Part of a small language model's weights.
Architecture: LayerNorm before each block, rotary positions, biases, untied embeddings, normalized queries and keys, attention and MLP in parallel.
Each number is 128 + 24 x the weight over its row's rms, rounded and kept within 0 to 255. Layers, rows and columns count from 0. The size above them is the row's rms in percent of the matrix's.

# layer 7 MLP down (transposed), 640x160, rms 0.11, rows 278-297, columns 0-79
size [108  98  92  99  90 102 107  96 117 101  97 102 114 111  82 110  90  82 109 102]
[[106 118 119 162 125 123 141 146 187 123 135  99 145 154 110 138  93 117 104 192 116 175 144 128  91 173 135 133 106 141 140 114 107 128 163 107 139 121 148 119 138 103  95 116 132 178 163 145 106 126 121 155 158  98 157 147 185 122 130 164 133 117 121 104 129 153  90  79 116 132  78 167 106 124 111 134  88 100 124  98]
 [124 139 137  99  97 188 150 123 102 130 144 156 137 166 122 173 124 107 143 126 140 148 126 140 125 151 142 113 138 178 100 159 101 143 157 112 168  95 136 126  66 181  91 123  70  79  85 133 122 124 113 121 134 139  95 144 102 115 119 140 122 155 128 126 134 112 102 135  80 137 122 114 121 115 149 163 137 132 110 134]
 [ 93 165 114 169 154  77 142 115  92 120  82 113 137  80 153  85 139 141 183 126 128 142 108 116 161 129 167  71 113 130 103 132 152 135 121 125 127 140 138 138 137 128 118 119 121  81 140  94 134 147 122 157 157 120 173 124 129 134 116 111 119  76 132 156 166 149 107 128  59 123 110 108 130 123 124 112 104 126 110 122]
 [148 143 131 112 132 133 109 180 120 119  99 100 173 164  89 118 138 146  68 135 152 144 123 148 123  71 144 165 100 118 152 100 139 152 144 131 116 148 112 132  99 137 140 161 167 114 127 132 139  90 149  78 111 127  83 123 118 164 147 147 137 179 133 138 114  89 174 134 118 133 125 116 155 101 118 133 137 119  78 136]
 [157 119  78 109 112  84 121 128 127 146 141 142 153 112 100  99 177  67 124 109 148 100 142 126 150 152 100 139 150  88 147 145 113 127 132 150 118 137 119 117 135 152 157 121 113 119 168 139  89 193 150 111 139 118 144 121  80 104 117 143 127 125 163 162 189 144 122 122 142 133 178 126  76 100 121 106 154  98 120 147]
 [130 124 120 113  90 155  98 168 135 124  79 121 120 131 158 165  96 157 134 129 148 135 140 110 136 149 174 142 107 131 125 139 183 121  90 121 133 128 127 137 158 124 126 153 144 109 160  66 163 124 133 136 160 129 139  78 119 144 114 157  94 115  97 113 107 152 101 124 127 111 116 133 136 103 140 148  97 111 121 121]
 [146 104 110  79 147 156 118 153 109 148 145 129 136 136 125 168 118 184 143 113 118 131 122  65 122 138 133  92 142 148 131 148 118 105 112 154  98 119 130 112 100 114 155 121  84 138 105 128 109 142 112 119 150 159 108  83 121  98  90  82 129 105 102 191 158 120 133 144 134 118 154 150  94 132 199 110 116  87 125 111]
 [150 116 145 163 140 159 121 136 108 138 106 132 155 114 114 127 155 115 114 128 161 131  91 169 115 100 113 114 102  82 140 110  79 135 116 121 138 114 135 161 154  87 136  65 163 152 126 133 109 138 120 136 120 129  98 145 133 136 133 124 134 119 132 113 174 123 116 101 121 139 116 128 121  87 139 144 116 142 123 121]
 [ 98 102 154 134 159 103 136 159 106 195 124 149 145 151 211 167 174 124 151 149  94 131 142 100 131 128 123 142 130 133 146 119 141 123  83 150 116 114 125 105 117 146 169 154 127 151 108  71 130  80 111 140 111 141 118 149 119 118 117 109 142 118  93 114 134 129 139 134 127 116 139 154 145  85 118  89 121 110 151 122]
 [122 122 165 128 146 151 115 105 140 124  82 130 114 122 100  97 142 123 128 138 127 121 114 122 121 152 130 149 104 128 107 165 144 155 108 179 124 165  92  97 135 118 103 130 153 148 168  89 153 140 140 135 154 110 111 126 122 103 155 132 115 115 120 144 127 116 136 103 125 113  81 108 172 137  95 155 123  87 149 108]
 [109 102 110 121 134 122 106 131 135 138 115 135 128 118 100  81 112 127 152 118 140 167 145 104 129 120 145 138 115 158 103  85 124 113 116 159 119  76 135 160 118 129 114 168 141 125 121 110 153 152 105 143  92 126 134 137 148 141 144 112 142 134 108  90  76 113 126 163  65 143 143 113 129 187 100 108 108 128 127 165]
 [154 136 139 156 101 115 124 147 147 143  86 153 160 118 128  71 134 195 101 107 150 152 175 142 141 138 104 121 112 138 120  81 191 143 143 122  89 146 111  76  77 136 114 133  98 139 121 131 106 130 128 118 114 129 140 113 135 159 128 148 159  95 114 123 126  85 111 120 194 135 120 146 170 150 119 149 122 115 128  88]
 [142 150 144  98 160 136 152 115 116 110 130 124 123 130 113 158 126 143 127 176 116  90 125  93 164 128  99 118 119 185 138 138 144 107  90 142 173 154 123 157 126 125 126 111 114 137 142 105 135 139 147 164 130 129  91 143 138 104 172 124 127 138 150  96  84 118 128 117  97 121 174 119 105 176 148 155 111 144 124 118]
 [143  95 127 113 110 137 136 183 114 147 100 141 128 118 118 137 129 172 177 168 142 115 111 150  88 134 125 113 148 116 135 117  97 145 115 125 137 156 160 112 165 118 127 107 140 138 145 144 145 115 123 112 136 158  88 120 151 132 158 127 151 132 135 135 120 129 116 135 121  55 154 107 139 139 130 116 113 151 108 134]
 [120 105  94 154 139  77 125 129 124 109 162 113 113 137 100 168  91 127 135 123 101 133 121 126 145 142 136 186 154 152 129 117 128 130 118 144 130 100  86 111 131 145 130 115 171 149 159 145 132 162 177 146 128 171 121 113 119 142 109 134 141 141 121 135 130 112 128 133  91 137 132  87 117 184 136 161  92 149  99 156]
 [101 134 147  92 117 161  82 141 128 129 172 127 133 118 176 121 124 154 130 101 106 135 127 147  84 126  95 117 103 146 113 127  98 125 164 133 117 109 121 162 103  94 135 139 113 153 117 101 141 161 118 157 132 101 131 122 166 140 101 105 100 111 142 162 114 137 128 146 102 167 117 154  94 137 134 144 127 118 146  95]
 [171 116 139 132 130  96 106 125 110 125 120 142 176 154 161 152 101 138 158 175 117 139 177 124 167 140 148 102 104 151 195 115 153 143 110 139 153 128 132 101 114 116  99 112 142 125 139 147 107 107 123  93 114 136 153 112 124 164  78 146 105 118 120  96 101 104 104 124 123 191  75 103 132 129 137 128 159 113 110 106]
 [112  97 129  80 157 165 116 132 144 139 145 102 125 123 154  93 171 152 117 149 115 136 124 103 136 152  87 104 105 173 126 145 149 174 146 132 129  85 114 151 149 124 104 145 109 173 151 103 177 156 137 128  99 113 133 138 134 123 125 102 157 136 112 138 140 125 107 136 148 116  87 172 118 151 152  84 134  74 157 117]
 [131 135  91 127 133 112 153 167 116 133 118 154 142 132 157 103 147 176 134 129  88 154 127 148  94 141 123 129 130 124 119 120 152 144 101 122 145 172 138 139 152 144 125 121 133 100 154 122 108 111 106 139 135 152 100 131 140 170 106 157 129 146 109 120 123 175 154  97 133 102 138  91 131 152 121 141 168 144 109  80]
 [132 136 160 151 156 137 187 136 141 111 127 150  96 138 102 108 169 113 164 141 155 113 138 124 101  78 123 114  71 145 120 122 129 125 125  83 156 150 132  86 137 140  91  92 116 112 161 117 127 127 136 144 110 143 103 135 108 149 140  99 117 127 130 103 121 153 109 153 144 131 140 158 140  92 157 140 149  96 178 136]]
# layer 7 MLP up, 640x160, rms 0.122, rows 279-298, columns 0-79
size [104  96 100  97 102 106 104 111 104  86 107 115 107  84 108  92  90 105 101  94]
[[137 111 148 143 138 142 148  98 149 117 135 146 137  96  95 126 143 168  98 108 132 109 120 108 131 115 106 168 113 118 148  95 127 136 124 113 118 118 131 152 144  88 156 141 161 169 149 136  98 158 154 181 161 118 123  98 141 126 112 108 132 118 128 113 113 102 124 132 148 133 158 141 140 155 113 127 129 129 169  91]
 [147  89 109 130 146 109 173 129 118 139 137  92 100 131 175 153 102  88 100 137 114 149 101 153 113 109 111 179 108 120 144 107 112 115 143 137 111 117 171 194 115 134 139 101 138 133 108 152 136 138 152 101 118 131 154 101 114 123 152  66 131 174 143 109 125 159 116 138 115 113 132 131 155 152 102 150 137 180 159 169]
 [142  92 101 136 153 123 149  88 145 136 157 183  74 120 151 137 119 141 109 153 133 199 142 113 137 121 123 146 155 161 102 107 113  95  98 103 152  98  91 174 117 145 144 124 114 174 207  86 161 129 163 144 137 157 121 113 131 106 112  99 163 118 137 107 135 127 132 135 132 148 131 123 104 123 135 145 125 143 112 131]
 [165 117 132 134 138 154 145 159 131 122 137 153 121 142 159 127 109 153 146 125  96 148 146 130  84 124 155 128  91 168  97  93  97 155 110 119 123 141 136 132 158 106 145 152 146 130 143 147 138 113 105 130 118 161 114 178 119 123 153 112 145 132 142  98 125  94 152 147 126 118 145 146 156 147 115  77 107 145 100  78]
 [114 131 101 149 155 111 142 142 104 100 149 124 102 148  95 165 148 131  94 146 166 167 148 151  89 123 122 132 157 106  94  90 156  97 125 129 117 121 120 152 117 134 129  92  97 128 114 119 141 154 125 152 190 177 119 148 127 130 134 106 165 145 129 104 113 154 134 167 133 132 106  75 105 154 134 147 156 122 167  87]
 [115 142 107 130 142 159 131 136 137 102 164  92 131 149 112 167  55  74 140 126 121 132 135 169 134 136 126 175 159 125 116  98 155 123 126 114 142 128 141 117 145 134 136 144 125 133 135  87 132 130 138 130 161 130 139 161 107 131 153  96 172 157 136 120 137 142 136 121  92 142 159 132 176 137 120 142 139 104 123 132]
 [103 158 134  84 134  99 167 131 157  89 126 152 134 133 133 134 120 113  92 150 112 138 144 147 114 131 124 136 109 159 119 115 149 153 129 118 124  87  94 164 110 130 143 149  99 124 120 155  97 128 167 154 136 119 137 104 123 118 125 107 143 100 146 100 146 156 103 166 108 143 146 137 122 117 135 156 141 121 137 106]
 [148 133 127  92 167 170 126 115 111 118 167 145 121  98 130 150 145  89  90 171 139  89 149 113 111  69  91 118 114 183 113 112  97 130 127 134 142 127 138 146 115 104 151 123 131 142 150 102 125 129 131 101 130  97 120 127 159  78 134 131 147  70 131 138 105 115 142 115 102 175 147 126 164  97 138 159  96 146 134 116]
 [163 147 145  75 132 139 118  75 146 156 165 122 100 189 143 143 162 154 142  90 159 127 137 143  87 118  99 136  93 151 102 143 114 128  90  88 123 134 133 125 111 101 130 137 164 110 109 165  85 138 138 103 126 107 131 122 126 132 157 131 158 176 156 142 145 162 125 161 120 141 143 140  92 149 159 123 136 141 118 146]
 [161 134 159 178 106 130 121 125 111 126 121 128 108 165 118 179 123 116 136 150  91 100 128 116 151 109  98 114 123 124 137 126 108 132 133 115 151 163 119 131 124 134 132 148 138 121 121 117  96 134 146  74 173 113 138 152 126 111 136 113 137 107 102 166 156 129 112 126 131 105 126 165 175 110 182 123 128 133 136 115]
 [132  98 133 127 164 137 148  96 135 101 133 105 112 128 126 161 142 114 111 135 120 139 116  64  71 105 130 101 146 158 144  96 125  78 132 103 113 133 124 130 121 116 150 107 122 103 169 142 124 105 158 144 126 137 100 156 137 154 131 124 126 119  78 131 135 156 133 120 120 117 172 141 140 125 142 131 124 142 102 111]
 [125 118 150 144 159 114 142 126 153 110 136 107 138 100 115 169 133 144 117 164 118 135 114  87 120 123 138 105 132 147 126 119 102 106 120  88 155  74 141 129 144 128 181  96 101 157 182 122 111 174 126 157 158 141 100 137 123 137 105 148 160 146 103 125 150 146 115  94 115  97 130 120 116 102 112 148 116 120 128 136]
 [136 108 138 107 137 162 105 153 134  96 135 125 139 125 140 154 123 112 146  80 132 132  96 119 145 109 116 124 132 139 148 133 133 132 151 127 138 126 154 155 127 119 137 169 116 110 159 196 135 135 148 133 155 129 104 162  98 125 105 134 151 111  66 126 142 110 145 105 118 173 154 160 144 134 146 107 118 120 122 129]
 [144 130 176  79 121 172 123 147 124 125 120 177 158 128 187 128 138 137 106 131 187 145 161 114 105 146  80 120 114 109 126 126 131  99 146 146 128 160 140 181 131 147 123 158  90 127 134 134  79  93 126  83 136 110 101 167 117 120 146 109 111 107 103 102 117 145 133 143 131 120 154 152 143  86 162 128 137 118 185 123]
 [169  95 151 172 101 153 112 152 147  82 150 172 180 116 122 153 105 142 132 132 135 134 108 122 107 116 122  76 135 170 143 157 143 145 133 128 128 118 118 130 142 107 159 171 133 139 146  85 122 132 144 113 167 104 117 123 121 125 145 116 139 122 118 121 136 135 136 124  97 142 145  91  95 194 148 112  93 124 132 121]
 [ 95  99  84 187 119 155 163 124 120  98 106 115 143 169 126 173  86 148 106  77 144 178 127 105 158 134 150 116 130 118 155 132 116 104 124 166 128  89 133 135  98 113 124 166 167 127 138 155  96 163 127  78 123 112 106 111 119 131 190 150 135 115 138 125 104 124 149 110  94 120 106 149 127 153 122 163 121 173 134 156]
 [115 130 135 159 144 117 158 125  72 102 122 126 122 120 118 122 130 129 144 144 154 145 132 128 124  75 147 153 143 106 116 124  92 109 107 125  90 136 153 114 112  96 117  97 152  90  77 162  93 105 137 123 109 120 142 115 123 119 108 133 132 131 128  77 141 142 120 150 120 124 164  96 153  81 123 181 123 182 135 142]
 [119 105 124 128 183 141 105 142 128 143 119 108 127 137  99 145 118 132  80 128 130 103 107 125 147  91  96 171 144 132 144 122 127 106 101 114  92 137 153 140 112 132 152 135 136 117 134 169 146 156 166 152 198 121 132 124 144  92 148 175 142 115 157 118 123 140 121 187  94 142 126 161 144 115 142 137  99 175 119 109]
 [119 144 157 127 160 145 141 156 150  66 146 161 132 151 107 135 128 107 111 118  87 121 130 126 103 127 100 116 177 158 121 117 134 139 117 116 126 150 128 129 139  99 116 120 127  95  90 134 121 139 157 102 151 135 110  96 108 152 132  88 199 127 157  90 146 112 172 142 108 153 142 140 154 117 136 132 110 131 150  84]
 [113 112  93 159 101 101 139 114 166 112 162 162 182 155 133 116 172 128  89 135 140 168 131  68 132 127 137 185  89 146 115 157 147 153 113  93 123  95  98 119 127  91 139 115 147 158 126 106 153 170 104 155 170 121  89 133 111 132 129 119  98 132 129 117 177 111 104 134 123 137  94 119 115 146 162 121 137 153  92 100]]